Weights of a small transformer language model: no biases in attention or MLP, tied embeddings.
Each number is 128 + 32 x the weight over its row's rms, rounded and kept within 0 to 255. Layers, rows and columns count from 0. The size above them is the row's rms in percent of the matrix's.

# layer 9 attention key, 512x512, rms 0.0485, rows 332-352, columns 0-63
size [ 97 104 101 104 107  98 102  97 104 100 102  91  97 100  98 100  99 107  99 107 105]
[[ 78 201 156 136 171 111 110 114 137 107 127 103 165 106 143 100 179  40 130 110 111 178 152 117 164 123 173 100 135 154 105  86  83  77 112 160 145 105 177 152  92 160 151  97 115 103 121  83  90 155 122  24 128 163 117 113 129 131 104 101 143 103 108 112]
 [122 216 150 117 132 105 125 170 119 158 160  89 115  79 101 126 146 164 158 144 109 155 149 132 120 115 137 138  89 120 163 127 120 100 145 176  62 101 151 204 123  59 121 145 124 111 113 116  82 127 159 142 157  61 197 153 126  65  77 121 132 195 147  93]
 [127 146 148 143 130 140 138 101 160 137 120 203 154  97 113 106 114 132 157 108  78 119 139 101 142 117 170 107 145  92 140 113 142 144  86 218  37 117 121 121 161 137 101 136 132  20 168 120 137  89 148 174 136 119 139  49 125 157 161  94 103 110 122 105]
 [147 144 127 144 181 176 127 130  47  78 147 140  99 110 168 146 121 129  85 108 162 135 133 159 121 145 161  97 148 111 149 135 143 141 122 104  76 133 110  90 123 217 128 150 114 142 137 171 114 169 138  96  91 132 134  90 127  43  83 125 118 113 153 148]
 [ 93 142  77 121 128 170 146 153 119 125 109 168 153 178 145 158 142 142 125 131 152 112  85 116 179 109 106 165 109 184 125 174 127 122 166 198 175  93  77 104  95 144 140 124  90 100 153  82 124 110 184 134 113 158 122 126 155 112 145 121 128 155 137 116]
 [144 128 131 124 157 153  82 182 169 141 154  90 115 116 124 147 160 165 129 117  92 173 161 135 121 147 107 124  96  71  93 169 149  94 124  83 150 134 157 118 149 188 125 111 164 115 127 123 185 193 171 133 128 129 144 128 144 138 138 143 121 149 144  99]
 [149 119  93 180 106 102 182 122 185  81 140 134 172 145 165 103 120 138 131 134 147 111 130 134 127 125 153 153 144 160  62 104  83 109 122 143 124  96 134 212 134 141 153 154 150 124 193 159 120 173  97 117 163 178 204 179 186 136 147  95 157 111 152 145]
 [ 76 172 124 135 144 148 169 118 118 142 174 164 103 141 143 167 108  87 172  90 122 124 110  51 196 114 132 134  65 163 157  81 138 153 178  99 134 129  68 163 120  84 104 116 148 164  85 191 159 176 167 171 112 157 119 159 150  98 115  81 138  69 111  85]
 [100 154 150 146 115 150 146  91 133 117  95  96 154 157 168 109 138 153 124  96 110 113 155 163 117 102  58  96 136 159 138 107 189  94 150 148 125 145 116 107 152 158 189 152 190 123  91 145 232 195 162 144 114  15 149 132 137 143 105 146 172 149 101  90]
 [ 95 142 131 180 107 135 141 138 136 137 135 107 159  72 103  79 138 147 112  94 109 104 148 108 164  66 102 118 102 163 138 156 204 149 154 107 121  93 120 121  90 134 121 111 148  98 146 150 143 132 132 150 141 145 127 135 110 128 123 138 102 130 118 105]
 [166 187  90 174 182 124 120 108 129  94 135 143 134  59 168  73 132 141 118 116 136 124 164 137 113 103 129 166 111  72 109 107  64 164  37  92 154  44 166 154 118 131 130  95 161 151 189 203 130 122 135  99 112 132 101 135 138 145 125 194 157  94 117 166]
 [137 150 151 132 188 148  99 102 175 142 134 109 157 160 112 136 159 143 143 165 108 122 112 153 111 122 133 118 124 134  78  74 160 113 105 156 145 176 120  92 146 111 163  52 129 122 164  86 124 136 111 150 135  87 185 165 170 139 143 129 128 112 171 156]
 [151  86 114 163  96 140 155 138  74 175  75 130 117 160 136 181 144 151 122 121 158 120 109 143 141  81 186 171 132 115  87 107 104 146  98 186 101  85 136 173 113 107 159 105 178  90 147 168  82 103 118 120 101 120 167 146 148 152 212 156 162 161 109 191]
 [123 131 137  88 111 194  64 131 135 143 134  95  78 128 160 144 168 124 114 129 179 197 104 174 121 106 115 186 122 140 143 160 146 130 123 125  84 188 110 124 108 113  90 160 201 135 138 173 136 102 145 176  38 165 192 130 138 122 141 107 103 144 155  89]
 [ 89 132 111 141  93 171 108 152 167 121  96 107 156 100 176 106 179  78  86 171 104 133 162 152 186 191 157 128 110 140 130  90  77 108 109 158 174  64 126  98 153 183  83 133 151 138 120  86 117 163 116 116 137  97 142 104 189 122 142 118 171  99 131  96]
 [184 118  60 190  66 176 133 127 106 106 122  88 121 149 154 208 133 144 167 103 108 145 122 159 144  62  98 115  89 142  71 114 154 146 177 154  93 155 138 160 153 149 170 163 104 125 123 181 205 127 120 164 147 130 109 142  83 109  43 114  18 136 123 133]
 [163  78 120 201  86 185 113 175  97 122 111 142 139 134 123 148 142 116  98 167 123 127 176 162 164  92 102 144 141 145 157 119 134 147 180 152 140 122 106  93 143 158 180  89 107 173 113 119  96 122 135 125 103 138 126 130  98  84  79 100 104 159 129 113]
 [123 111 102 178 118 121 103 137 162 130 172 139 103 118  71 123 115 136 149 130 101 153  67 160  70 140 134 148  73 152 102 132 166 136 151 163  87  85 141  71 135  34 139 175  87  87 135 107 126 107 110 115 125 132  87 102 143  97 117 185  97 172 138 133]
 [116 128 147  56 165 119  99 157 145 108 124 206 130 110 111 166 166 119 170 155 150 128 160 115 145 121 188 180 121 176 124 113 108 158 126 151 152 138  89 121 148  95 118 134 206 144 141  94 143 110 149 130  82 146 171 108 127  93 129 108 174 137 106  82]
 [120  63 156 198 128 121 139  70  87 159 173 164  82 111  85 124 140 159 110 106 134 122 172 106 146 123  90 161 117 110 152 160 139 167 114 138 159 136 166 134 136 133  99 102 106 120 112  74 146 131 169 142 172 126 108 146 147 120 130 109 161 125 109  84]
 [133  91  96 117 176 161 140  88 106  89 118 148 135  70 156 156 138 134 138  83 187  95 161 107 103 120 182 134 125 128 120 136 119 155 113 137 121 141 110 157 123 148 130 152 157 144 117 143 143  77 144 178 143 123 185 203 135  92 107  79 133 136 123 130]]
# layer 9 attention query, 512x512, rms 0.05, rows 333-352, columns 0-63
size [100  97  96 102  97 105 101 103  96  98  95  94  98  92  92  96  97  97 104  97]
[[186 123  82 107  92 114 161 163 197 147 150 159 105 133 161 148 157 131 152 170 119  93 179 115 139 108 110 121 180 174 127 114 154 130 172  99 166 174 150 125  92 121 103  89 129 165 145  98 100 113  79 168 150 119 136 163 143 136 169  47 122  92 135  21]
 [126  62 148 122 151 130 111 155  88 179  86 117  82 147 119 144 158 211 133 131 106 130 166 182  91 121 120  74 187 139 135 147 133 147  91 171  68 151 144 101 127 123 128 133 127  86  43 104 106 107 126 117 157 107  82  73 110  91 118 115 131  89 111 148]
 [139 157  87  55 120 127 147  86 132 116 140 192 159 136 133 200  93 126  70 147 156 136 112 119 134  83 119  96  96 145  75  89  91 126 147 123  89 109 107  29 145 145 102 145 188 127 143 139 163 156  64 114 100  93  99 192 136 153 151 117 115 140 132 108]
 [128 139 215  63 154 137  88 156 144  75 172 100 178 150 141 151 161 123 101  99 147 110 156 125 200 166 187 130  75 172  29 136  91  91 146 182 148 129 140 138 140 141 126 158 122 203 103 110 147 150 145 106 125 108 114 102 142 162 166 141 131  96 118 129]
 [ 61 129 126 123 106 138 133 215 112 140 129 194 127 154 162 100  92 109 162 141 161 187 117 138 140 122  95 155 193 150 142 144 135 110 174 116 175 132 140 122  54 144  98 149 128 179  98  95 133 134 128 159 118 157 137  75 143 148  88 133 150 160 104 186]
 [115 174 112 144 165 122 156 120 140 158 126 113 145 132 123 161 119 112 115 157  79 149  72 197 100  97 100 148 109 105 171 159 137  71  89 178 136  58  75 142 116 107 167  87 144  96 151 124 101 126 121 137 121 124 115 138 185 125  72 147 211  92 151 172]
 [144 147 160 133 152 127  81 157 114  96 192 145 134 111 113 160  97 140 138 126 126 152 117 122 152 162  82 102  97 181 101 118 115 143 138 149  86 166 121 115 108 154 108 138 111 107 148 103 173  96 115 121 142 130 107 144 141  89 143 116 123 102  94  99]
 [ 17  78 104 146 156 143 129 129  89 122 145 136 118 183 105 106 152 140 142 124 117  80  76 100 114  70  90 172  98 155 172 185 197 102  78 155 118  95 125 149 103 101 118 142 160 105  78 122 147 143 159 167 134  98 145 113 148 102 137 157 181 149 101 113]
 [127 103 111 138 167 136 146 141 182 138 126  93 103  96 149 155 143 160 111 170 101 141 161 164 124  70 168 108 110 169 182 136 188 126 129 104 124 120 135 162  57  90 157  92  96 129 123 207  87 100 155 108 132 106  91 163 150  69 161 123 113 115 106 210]
 [132 137 175 140 148 144  80 145 112 103 107 123 120  93 153  82  61  89 142 114 161 134 152  81 142 152 155 133 161 182 138 133  91 100 180  44 106 124 105  96 106 106 117 123 203 120 135 153 141 187 121 120 137 121 120 162  53 143 137 156 136  94 113 119]
 [ 99  91 148  78 180  94 108 164 145  76 117  76 125 137 138  87 139 147 144 130 113  91 116 137 119 119 148 102 150 109 116 119 107 109 127  65 151 109 164 168 125 129  99 129 166  81 101 119 135  84 160 127 121 103 152 152 108  62 109 113  81 138 133 179]
 [157 113  65 104 112 134  71 103 152 204  63  95 191 143 149 143  96 188 224 101 200 157 100  81 104 124 141 105 198 162  99 118 148 190 146 161 106 131  97 133 164 108 175 108 145 161 126 120  95 112 128 123 129 114 146  98  98 157  87 125 169 160 119 163]
 [101 107  81 100 109 219 120 101  68 152 193 147 170 108 158  68 131 129 119  89 168 158  43  75  94 159 127 117 146 172 156 152 144 112  78 135 111 106 114 118 181 123 137 146 140 167 109 171  97 143 153 169 115 142 149  88 139  73 158 130  75 153 122 185]
 [ 88 157 113 139 156 110 169 121 120 152 127 103 156 123 187 133 201  86 112 135 113  84 189 139 116 109  74 142 103 104 132 123 144 102 154 116 186  94  87 108 161 134  89 102 156  94  65 124 143 161 123 130 140  71 140 165 179 132 125 176 109  97 136 107]
 [174 117 145 110 126  85 119 116 155 104 177 158 112 111 106 153 109 112 109 170 153 147 153 112 162 149 223 108 109 129 133 113 103 124 123 138  97 141 124 144 128  95 148 135 178  92 161 153 155  84  95 123 106 166  57 122 159 108 121 103 103  74  76 137]
 [ 95 142 115 115 180 146 109  70 147  70 120  94 132 161 129 168 138  76 139 110 103  95 101 150 148 105 107 131 140 137 133 155 129 170 125 123 167 148 156 114 125  38 101 186 139 154  92 114 108 123 176 174 152 142 155 182 173 108  57 174 141 126  63 118]
 [152  81 117 124 128 101 120 162 117 151 129 117 119 149 115  76 100 160 111 138 138 173  88 157 104 148 166 108 162 152 122  90 158 106 135  74 133 134 119 170 128 145  79 161 148 153 125 118 113 125  91 110 120 188  90  85 159 147 109 185 116 100  84 171]
 [167  95 137 147 135 150 106 164  92 131 102  93 128 122 192 135 145 127 158 193 142  81 134 159 154 136 127  87 112 109 124  97 144 150 103 180 122 117 137 118 157 155 169  99 163 111 196  65 104 133 113 148 161 167  70 101 111 136  53 148  71 175 110 142]
 [149 134 135 182 151 112 125 112 181 133 146 106  83 148  82 155 161 167  89 166 147 131 183 124 133 126 141 112 138 124  97 131 123 146 109  34 148 130 134 154 115 153 114 119  98 142  94 121 126  88 143 125 132 134 115 143 200 169 102 170 135 102  86  79]
 [152 105 151 129 147  59 106  54 167 129 123 125 128 107 130 200 117  98 132 118 106 112 162 110 122 156  99 136 142 168 122 192 186  84 116 152 180 154  95 165 150 191 122  51 153 118 162 155 187  95 180 136 107 140 143 147 101  80 141 106 149 126 173 120]]
# layer 9 attention value, 512x512, rms 0.061, rows 320-351, columns 0-63
size [132 136 135 137 135 131 132 125 136 125 130 128 126 127 131 129 132 134 137 126 129 135 127 139 130 130 127 135 127 130 126 133]
[[152 127 146 135 143 112 152 142  94 167 128 108 114  86 154 130 107 179 137 161  94 159 132 118 121 123 126 111 157 103 101 159 107 145  66 111 130 165  83 176 176  85 136 159 152 146 187 114  84 173  61 160 113 112 143 159 189 136 131 117 166 191 158 128]
 [111 117 166  88 104 105 144 132 173  55  98 122 217 132 185 115 111 145  89 121 142 136 143 142  86  87  99 119 134 166 115  88 204  91 183 106 117 124 109 145 154 191  78 149 105 113 101 149  97 116 130 131  95 116 149  84 114 108 143 128 155 144 156 125]
 [136 111 137  57 121 135 127 172 143 159  95  87 143 111 136  97 124  89 117  82 131 144 138 131 137 108 124 170 109  93 128 130  84 126 137 146 105 112 129 138 181 142 100 158 117 137 117 198 119  92 115 111 173 121 141 118 140 131  95 118  98 162 127 126]
 [122 119 149  90 118 128 166 102 143 191 128 129 124 147 165 163 141 125 184  80 161 154 107  95 142 105 146  88 140  99 115 114 103 149 121 150 128 105 183 135 151 157 145 166 142 201 176 170 125 112 136 128 161 187 129  67 123 219 136  85 159 157 112  67]
 [147 133 180 150 160 141  94 145  90 160  98 114 163 140  79  84 125  93 135 125 122 112  97 126 129 153 109 197 131 120  98  86 163  80 145  89  92 145 210 137 118 172 110 149 162 141 118 134 169 105  94 141 138 115 102  85 100 114 127 155  84 125 149  93]
 [177 120 158  91 144 130  56 136 132 119 132 119 128 198  81  30  99 113 111 165 144 124 167 228 133 132 134 108 165 162 182 119 100 162 126 176 139 142 146 113 125 164 183 153 201 145 135  91 163 161  89 154 123 164 144 118 117 152  73  98 153 184 136 102]
 [117  84 121 130 122 174 132 110 122 133 106 127 180 143 149 145 109 169 165  96 164 116 227 123 112 157 129 139 114 126 175  98 103 176 164 127 105 133 152 201  93  77  83  79 153  98  74 101 117 134 137  87 142 148 143 116 120 132 153  37 167 178 176  75]
 [ 97 152  73 121 109 199 140 149 115  89 144 115  67 106 118 122  64 118 140 145  85  99 127 130  75 138 188 204 116 162  96 102 130  82  76 125  62  78 157 138 131 159  87 160 109 168 187 113  79  42 157 130 136  74 190 133 164  96 138  91 103 121 154 192]
 [111 154 156  86 123 139 129 149 131 116 123 131 120 129 143  95  90 146 121 139 133 114 100 126 154  95 141 136 175 114 152 150  97 139 169  44 130 128 155  73  85 162 185 156  61 172  76 180 126  71 130 151 137  73 176 114  42 198 142 122 114 119 148 135]
 [143 125  89 116 161 131  84 152 135 114 115 145 135 139 110 170 186 186 137 103 142 112 139  96  95 155 115 111 147 162 133 135  90 128 115  85 118 148  95 182 145 175 126 140 106 164 131 164 148  62  99 109 122  96  66 130 123 120 164 155 141 106 109  94]
 [ 98  74 102 149 100  68 111 132 144 144 137 121 125 194 135 132 120 128 137 174 127 149 131  89 159 104 140 118  96 111  99 114 157  90 121 104 135  32 112 124 180 132 141 117 134 111 153 127 101  81 171 119  93 113  93  99 157 138  97  81 119 179 161 144]
 [162 166 116 147 132 161 149 101 114 151  77 124 154 156 131 137  80 130  93 184 114  89 131 129  90 129 103  96 123 130 107 142 176  94 181 125 161 132 117 136 173 108  90 112 142 158 126 116 171 171 129  85 121  37  98 105 135  96 177 145 175 118 134  90]
 [121 159 151 167 132 131   0 116 152 121 179 163 130 144 120 141 133 105 133 110 127 115 116 130 127 104 131 195 127 109 115 157 113  75 106 108  70 108 108 120 139  70 174 118 188 176 156  74 134 163  84 108 165  65 183 148  87 181 144 158  98 147 143 151]
 [156 160 138 140 124 180 150  95  47 188  64 129 133 132 139 160 137 152  66 137  99 120 176 155 122 142 111 123 122 166 133 151 124 115 143 120 170  84 128  92 119  99 157 172 150 134 143 127 109 163 187 140 181 115  91 132  76 150  78 117 176  68 110 122]
 [ 83 135  80 120 180 152 172 152 143 124  97 115 106 125 106 121 120 132 105 150 123 139 147 144 111 129 155 118 131 131 169 107 101 144 195 142 124  96 129 139 186  97 100 104 210  96  97 146 155 103 146 143 132 173 137 156 174 146  98 123 108 114 147 163]
 [124 109 116 138 123 128 161 100 187 161 195 174  71  95 152  47  85 147  97  89  61 109 128 124 139 180 149 107 173  92 114 120  96  72 115 197 119  94 169  96 152 149 138  69 109 172 128 111 119 158 157 130 104 129 111 156 154 136 170 114 169 134 178 107]
 [125 130 160 160 226 146  89 178 166  93 132 148 158 208 172 131 126 152  99  94  40 105  79  81 170 163  75 117 164 101  90 111 135 108 131 141 149 144 144 154 130  86  82 121 131 147 147  94 170 161 190 140  95 167  73 133  97  81 151 103 128 167 130 126]
 [104 132 128 152 135 163  57 135 149 152  97 128 156 170 157 118 153  48 119 140 157 155  96 136  87  58  95 137 132 155 142 143 140  88 110 202  90 111 174 106 151 141 154 156 143 109 106 114 144 105 157 145 205 106 136 108 123 138 110 124 142 133 161 127]
 [101 136 100  17 147 140 114 143 194  78 145 118 127 116 125 130 166 140 149 172 122 144 142  93 103 166  99 145 114 124 134 123 129 150 136 201 120 139 159 142 143 130 119 113 166  85 136 120 163 188  41 136 127 153 130 141  97  58 169 165  96 178 119 102]
 [158 115 166 130  95 128 112 131 221 109 154 119 136  95 174 110  67 142 131  94 106 139  92  92  82 176 112 121 173 122 100 131 117 164 105 106 140 109 108 167 152 123  80 135  91 142  96 101 139 137 136 140 113 141 133 149 124 142 117  81 162 193 150 159]
 [161 148 144 112 130 136  73 100 128 159 136 117 122 135 143  59 105  91 134 120 142 158 122  85 147 187 150 126 105  62 106 182 146 131 109 117 188 137 109  82 185  88 138 116 109 173 145 151  95  92 118  79 173 193 144 159 138 104  79 106 172 140 158 110]
 [148 156 107 115 132 130  74 164 210 122 143 146 159 110 111 160 124 158 130 143 159 200 164  87  94 151 110 144 112  99 114 118 123 159 203 144 110 143 100 160 159 108 100 103 136  78 112 156  80 147 175 157 131 164 110 171  82 151 113  57 103 141  90  93]
 [131 126 124  97 115  99 118  49 115 125  88  72 130 135 203 121 113 146 112 157 182 115 143  85  79 181 145 122 142 106 131  94 117 133  73 170  98 142 123 119  75 109 190  71 129  73 122 179 168  99 128 158 146 156 141 127 100 165 139 121 145  79 141 161]
 [123 145 127 100 159 141  99 199 130 123 136 125 163  91  92  86  78 145 132  66 165 156 119 133  98 151 103 127 170 129 146  52 171 183  90 158 110 105 125  97 148 101 153 157 133 165 106 104 124 105 121 141 126 176 129 152 128 159 110 113 130 157  93 134]
 [206 113 130 166 122 122  88 110  82 141 139 138 115 145 110 201  98 112 102 142 118 123 139  72 172 115 141 108 141  91 164 158 189 150 168 137 133  88 111 120 122 102 165 170 128 100 123 112 145  64 177 127 160 121 105  98 164 147 141 129 161  95 144 156]
 [119 116 195 115 134 153 152  84 114 167 124 163 139  93 158 148 103 137  86  77 164 163  93 123 160 121 155 159  60 213 100 113 147 116 123 127 147  99  85 108 169 142  80 115 118 130 144  92 100 147 168 144 153 133 185  86 119 122 119  82 170  57 131 114]
 [ 92 138  88 111 158 171 113 118 100 148 140 112 104 142 157  93 144 154 149 166  91 114 141 118 136 122 131 121 132 110  97 145 116 108 147  93 116 146 130  85 122  84 108 160 181 157 134  79 100 143  91 138 148 143 137  91  84 121 173 159 108  53  97 161]
 [188 112 140 103 121 131 110 163 136 113 171 161 104 107 110  80 124 140 125 119 120 157 172 175 130  85 128 204 133  64 167 124 128 168 121 120 126 102 118 210 120 164 104 152 149  82 143 120 144 129 147  96 133 133 142 140  79  93 138  54 165 108 140  83]
 [126 110 125  47 126 149 230 129 136 154  55 125  91 107 132 161 172 173 124 139 153 132 103 135  83 103 137 124 117 154 155 132 151 109 169 112 143 116 136 126 171  57 102 126  64 128 136  89 124 170  56 134  83 119 151  95 152 163 136  86 104 114 122 122]
 [148 151 202 184 112 137 128 122 133 122 114 129  63 118  85 200 155 104 133 137 112 148  89  96 131 136 134 198 164  68  68  91 160 113  88 139 141 126 164 142 104  98 157 165 140 151 119 129 108  95 148 113 171  99 116 104 152 154 117 123 123 126  76 124]
 [145  93 120 123 151 141 114 124 137 126 146 147 129 173 159 183 117 129 113  85 165 140 164 176 116 157 157 126 164  88 145 104 152  72 116 122 121 136 140  65 146  93 124 195 126 155 128 116 132  86 114 131  74 100 161 133 134 147 146 135 144 101  84 135]
 [124 122 139 152  97 153 193 100 151 120 142 152 148 147  80 118 129 134 109 140  63 130  98 150  66 169 167 184 136 144 122 168 132  72 138 154  93 138 120 149 120  91 146 132 147  76 139 145 146 164 182 129 138 137  95 165 127 188 133 138 154 162 146 178]]
# layer 9 attention output (transposed), 512x512, rms 0.0813, rows 320-351, columns 0-63
size [122 126 127 123 123 124 123 117 123 126 123 125 124 121 122 124 123 128 122 129 122 124 122 126 122 122 122 123 120 123 125 122]
[[162 112  92 147 171 123  78  89 153 110 101 161 127  96 145 203 147 157  95  85 154  58  81 137 116 112 126 146 124 110 135 148  95 162 133 130 129 139 152  76 126 130 155  72  98 155 164  64 118 118  79 101  87 106  93 119 132 128 100 139 116 121 121 108]
 [ 71 132 122 125 131 162  74 127 120  89 129 124  96 255  74 126  78 147 161 166 128 133 119 119 126 218 135 143 127 109 146 179 132  58 159 105 144  85 148 135 126 137 164 126 174 193 141 161 125 149 108 137  90 156  88 130 128 102 149 113  88  93 166 141]
 [106 126 105 155  93 115 113  64 124  78  65 169 137 133 250 135 128 140 103 145 140 130 103 162 119 139 100 142  85 152 134 146 156 184  64 160 109 115  77 170 176 190 108 222  64 197 131 151 140 121 137 119 169  98 115 168 128 170 105 143 153 164 109 138]
 [138  66 139 225  72 119 159 120 130 153 136 147 166 187  48 153 124 145 101 142 130 137 130  83 126  85 147 178 182 119 166 139 133 156  65 180 136 140  63 117 181 130 138 100 131 172 116 137 135 134  78 120 139 152 146 105 174 116 169 167 107 166 125 106]
 [126 128 157  66  50 137 100 160  70 163  91 124 132 127 136 126 144 138 159 138  80 102 140 188 117 161 153 130  88  90 152 116 142 108  93 139 160 146  25 136 114 139 174 122  75 181 135  73 168 109 198 102 125 106 148 120 143 155  93 125 137 162 182  92]
 [ 69 120 106 109 141 123 109 133 134 122  92 126 141 132  94 150 180 100 101 203 133  98 104 128 125 121 138 147 101 156  98 170 142  94 111 153 154 156 136 160  98 129  98 165 143 107 106 149 120 111 150 124 135 145 129 102 103 120  99 197 175 127 127 166]
 [175 150 143  95  69 136 124 140 118 135 124 137 108 114 117 173 142 117 118 165 152 112  58 122  99 163 102 114 146 112 169 144 123 118 171  86 141 126 132 166 128 114 156  98  83 125 135 116 130 118 102 147 147 192 102 139 105  90 122  92 109 158 122 162]
 [103 144 105  94 150 135 151 145 162 178 185  89  77 157  79 138 163 112  86 137 192 125 135 130 118 117 150 116  94 119  76  94 113  87 131  55 102 151 100 196  96 152 115 128 155 157 104 133  92 120 141 102 117 127 107 122  85 180  32  64  90 157 121 123]
 [107 139 134  77  88 133 176 162 109 131 114 106 169 161 110 128 180  75 121 144 116 176  91 132 214 142 142 127 108 133 118 158 167 136 111 107 166 123 185 191 172 169 110 173 146 147 107 157 127 124 147 133 133  78 130 106 143 118 180  90 146 156 159 134]
 [117 148 110 166 165 167 105 117 139  95 166  86 176  77 166 143 140 114  84 128  91 176 120 108 119 150  76 131 104 147 140 105 144 135  34 151 138 136 129 111 140  79 115 112 114  87 121 107 169 147 173 126 107 181 124 122 159 130 124 143 105  42 130 195]
 [ 99 113 123 179 150 170  88 132 138 165 117 104 152 129 160 142  87 106 132 177 186 119 134 122  99 137 158 182 150 148 158 116  93 145 143 172 162 176 140  83  41 136 199 187 130  85 139 123  64  98 115  77 168 152 122 125 164 180 142 140 139 183  13 129]
 [114  82 172 181 137 192 126 135 169 149 168 153 172  96  51  60 154  92  31 146 184 150 130 202 105 121 145  59 110 115 120 120 168 149 115 121 146  17 161 119 115 108 109 119 103 133 120  95 148 111  97 160 115 165 158  92 162 151 108 146 124 190 153 151]
 [125 170 126 115 125 111 124  86  96  76 133 154 172 155 139 171 148  95 116 159 123 171 151 108 112 123 139 112 109 147 125 107 107 153 149 107 107 142 108 122  37 188 130 136 102 131  68 149  85 152 134 119 166  68 143 136 107 123 123 130 103 148 110  86]
 [131 103 143  98 133  89 117 136 196 160 125 163 125 130 140 123 155 164 125 171 163  98 104 137 170 149 151 115 157 212 167 114  75 101 174 126  87 100 144 127  76 100 115 160 122 168  80 154 153  73 131 104 142 105 145 158 159 138 127  85 127 158 134 102]
 [152 131 109  88 129 109  94 133 177 151 124  97 140  99 126 121 141 150  47 119 164 115  67 121 129 223 130 116 181  77 146 147  65 159 153 121 100 161 120 148 118 113 192  76 108 123 136 181 220 122 138 111  78 100 106 177 109 106  89 149  91 150 125  88]
 [143 136 117 122 186 145 127  96 126 155 136  76 179 145  84 112 117 165 140  98 112  51 123 122 109 132  71 136 146  59 154  90 134 133 164 155 106 138 153 118 137 124 203 139 106 111 147 161 168 115 134  88 130 135  87 116 100  80 147 144 174  92 175 143]
 [ 65 149 139  75 139 135  92 135 193 172 128 143 103 116 114 126 173 131 180  88 145 139 100 130 112 145 108 146 112 132 126  76 138 158 168  72 170 120  95 132 150 173  72  93  70 100  70 159 132 146 147 129 170 151 144 118 127 114 196 133 135 129 177 141]
 [126 128 116 108 170 133 137 144  88 103 135 116  80 133  95 178 161 159 127 151 159 154 105 117 108 116 175 173 110 115  97 116 115  81 121 193 115 152  81  87 114 163  66 110 184 133 111 112 167 143 147 112 229  76  83 145 107  92  89  88  79  89 114 117]
 [ 98 124 129  99  67 131 155 145 138 136  98 185 139  98  55 119 142  82  53 129 136 127 119 173 121  95 150 118  97 101 114 143 154 132  94 120 150 149 147 135  57 192 193 138 128 202 215 113 100 126 108 166 124 116  99 181 113 111 138 153 135  99 130 121]
 [115 192 138 142 107 181  94  98 171 153 113 135 124 113 101 142 143  70 200 102 151 181  85  67 132 159 131 134  98  98 137 108 158 147  85 147  75  67 164 139 126  91  67 143  90 117 140 107 121 146 121 131  82 106 115  92 138 161  85 131 160 136 111 121]
 [ 77 125 116 124 160 160 149 147  88 131 150 146 141 111 126  68 143 125  83  70 185 122 119 129 136 128 116 142 127 118 102  86  67 137 113 169 138 148 146 139 124 185 148 112 144 142 125 202  68 159  96  78  56 107 161 133 116 133 159 111  94 127  95  35]
 [194 113 131 171  59 153  39 172 158 128  97 154 104 142 132  89 119 148 145 106 130 151 101 155 134 121 138 145 151  74 179 131 102 205 114 100 110 170 134 153 122 120  25 103 154 123  89 101  96 138 167 136 168 174  86 113 139 152 100  65 156 130  90  94]
 [ 76 184  95 116 121 106 155 122 119  82 135  80 110 146 119 169 125  84 121 113 130  97 111 168 117 135 125 166 159 119  49 132 139 153  91 147 124 172 147 137 108 167 117  91  92 150 132 155 151  98 181 137 123 172 151 137 131 119 137 114 150 137 114  99]
 [ 55 184 146 124  85 128 131 149 165 139 173 110 133 102 146 157 155 145 156 103 145 130 160  95 136 173  95 133 140 138 116 137 167 106 136 140 125 141 129 137 158  94 122 160 186 128 175 130 109 113 153 108 109 183  96 163  91 100 120 185  74  87 103  96]
 [ 79 110 150 169 153 104 125 133  90 211 134  97 131 151  82 130 124 127 134 135  80 114 133 122 201 158 132  96 156 154 159 158 151  85  88 128 133 152 208  75 229 117 187 146 131 113 123 107 153 211 140 151  96 171 154 132  71  98 108 134 139 174  87  87]
 [156 101 173  81 159 154  92 165 121 136  96 151 180 153 160 145 122  74 119 147 139 173  45 211  91 140  89  82  91 147 130  67  75 168 132  99 134 129 160 133 107 133 134 115 117 100 162 164 100 179  96 118 118 173  96  71 128 140  86  75 111 113 177 112]
 [128 135 169  88 103 160 111 174 163 199  97  85 122 127 154 124 128 118 128 160 174 134 104 126  78 192 124 130 138 145  97 157 108 132 137 178 114 167 134 130 158 137 131  80 100  89 226 113  98 136 150 123 151  50  82 125  91 132 169  90 121 150 129  82]
 [137  67 141 135 127 104 114  49 133 161 146 157 110 110 190 128  72 112 119 116  36 144 185 146 181 105 104 146 166  99 107 104 155 113 140 159 105 140  68 143 145 213 188 109 116 125 119  77 130 110 163  73  50 113 117 138 165 164  95 148 114  99  82 135]
 [ 90 153 130 160  53  82 119 150 156 115  89  86 128 175 134  92 130 159  86 106  91 102 100 162 106 170 160 126 124  91 172 104  77  92 117  59 150 147 160 158  96 136  93 100 107 145 125 132 170 140 142  79 159 127  46 136 121  85 167 125 148  54 109 134]
 [123 139 114 153 156 124 132  77 122 176 116 120 122 171 118 166 114 129 133 110 148 149  98  91 103  55 111 115 110 118 209  97 137 155 142  65 131  93 120 165  40 121 147 107 153 171 136 163  77 131 180 127 220 117 131  97 154 127 133 170 181 156 109  70]
 [108 139 148 135 149  89 185 129 113 127  93 141 127 211 141  68 122 137 101 101  99  71 175 108  93 149  88  60 122  99  98 154  79 101 137  93  90 106  95 122  65 115  73 117 155 111 109 121 116 123 131 151 132 151 149 119 124 107 103  76 112 188 132 107]
 [116 105 143  79 133 147 154 101 175  82 142 113 142 213 157 114 152 132 138 183 111 108  82 168  44 114 102 185  92 107  79 101 155 127 181 128 126 127  84 150 151 129 157 144 140 101  46 150 109 122  90 139 120 156 120 156 153 150 141  85 117 205 214 107]]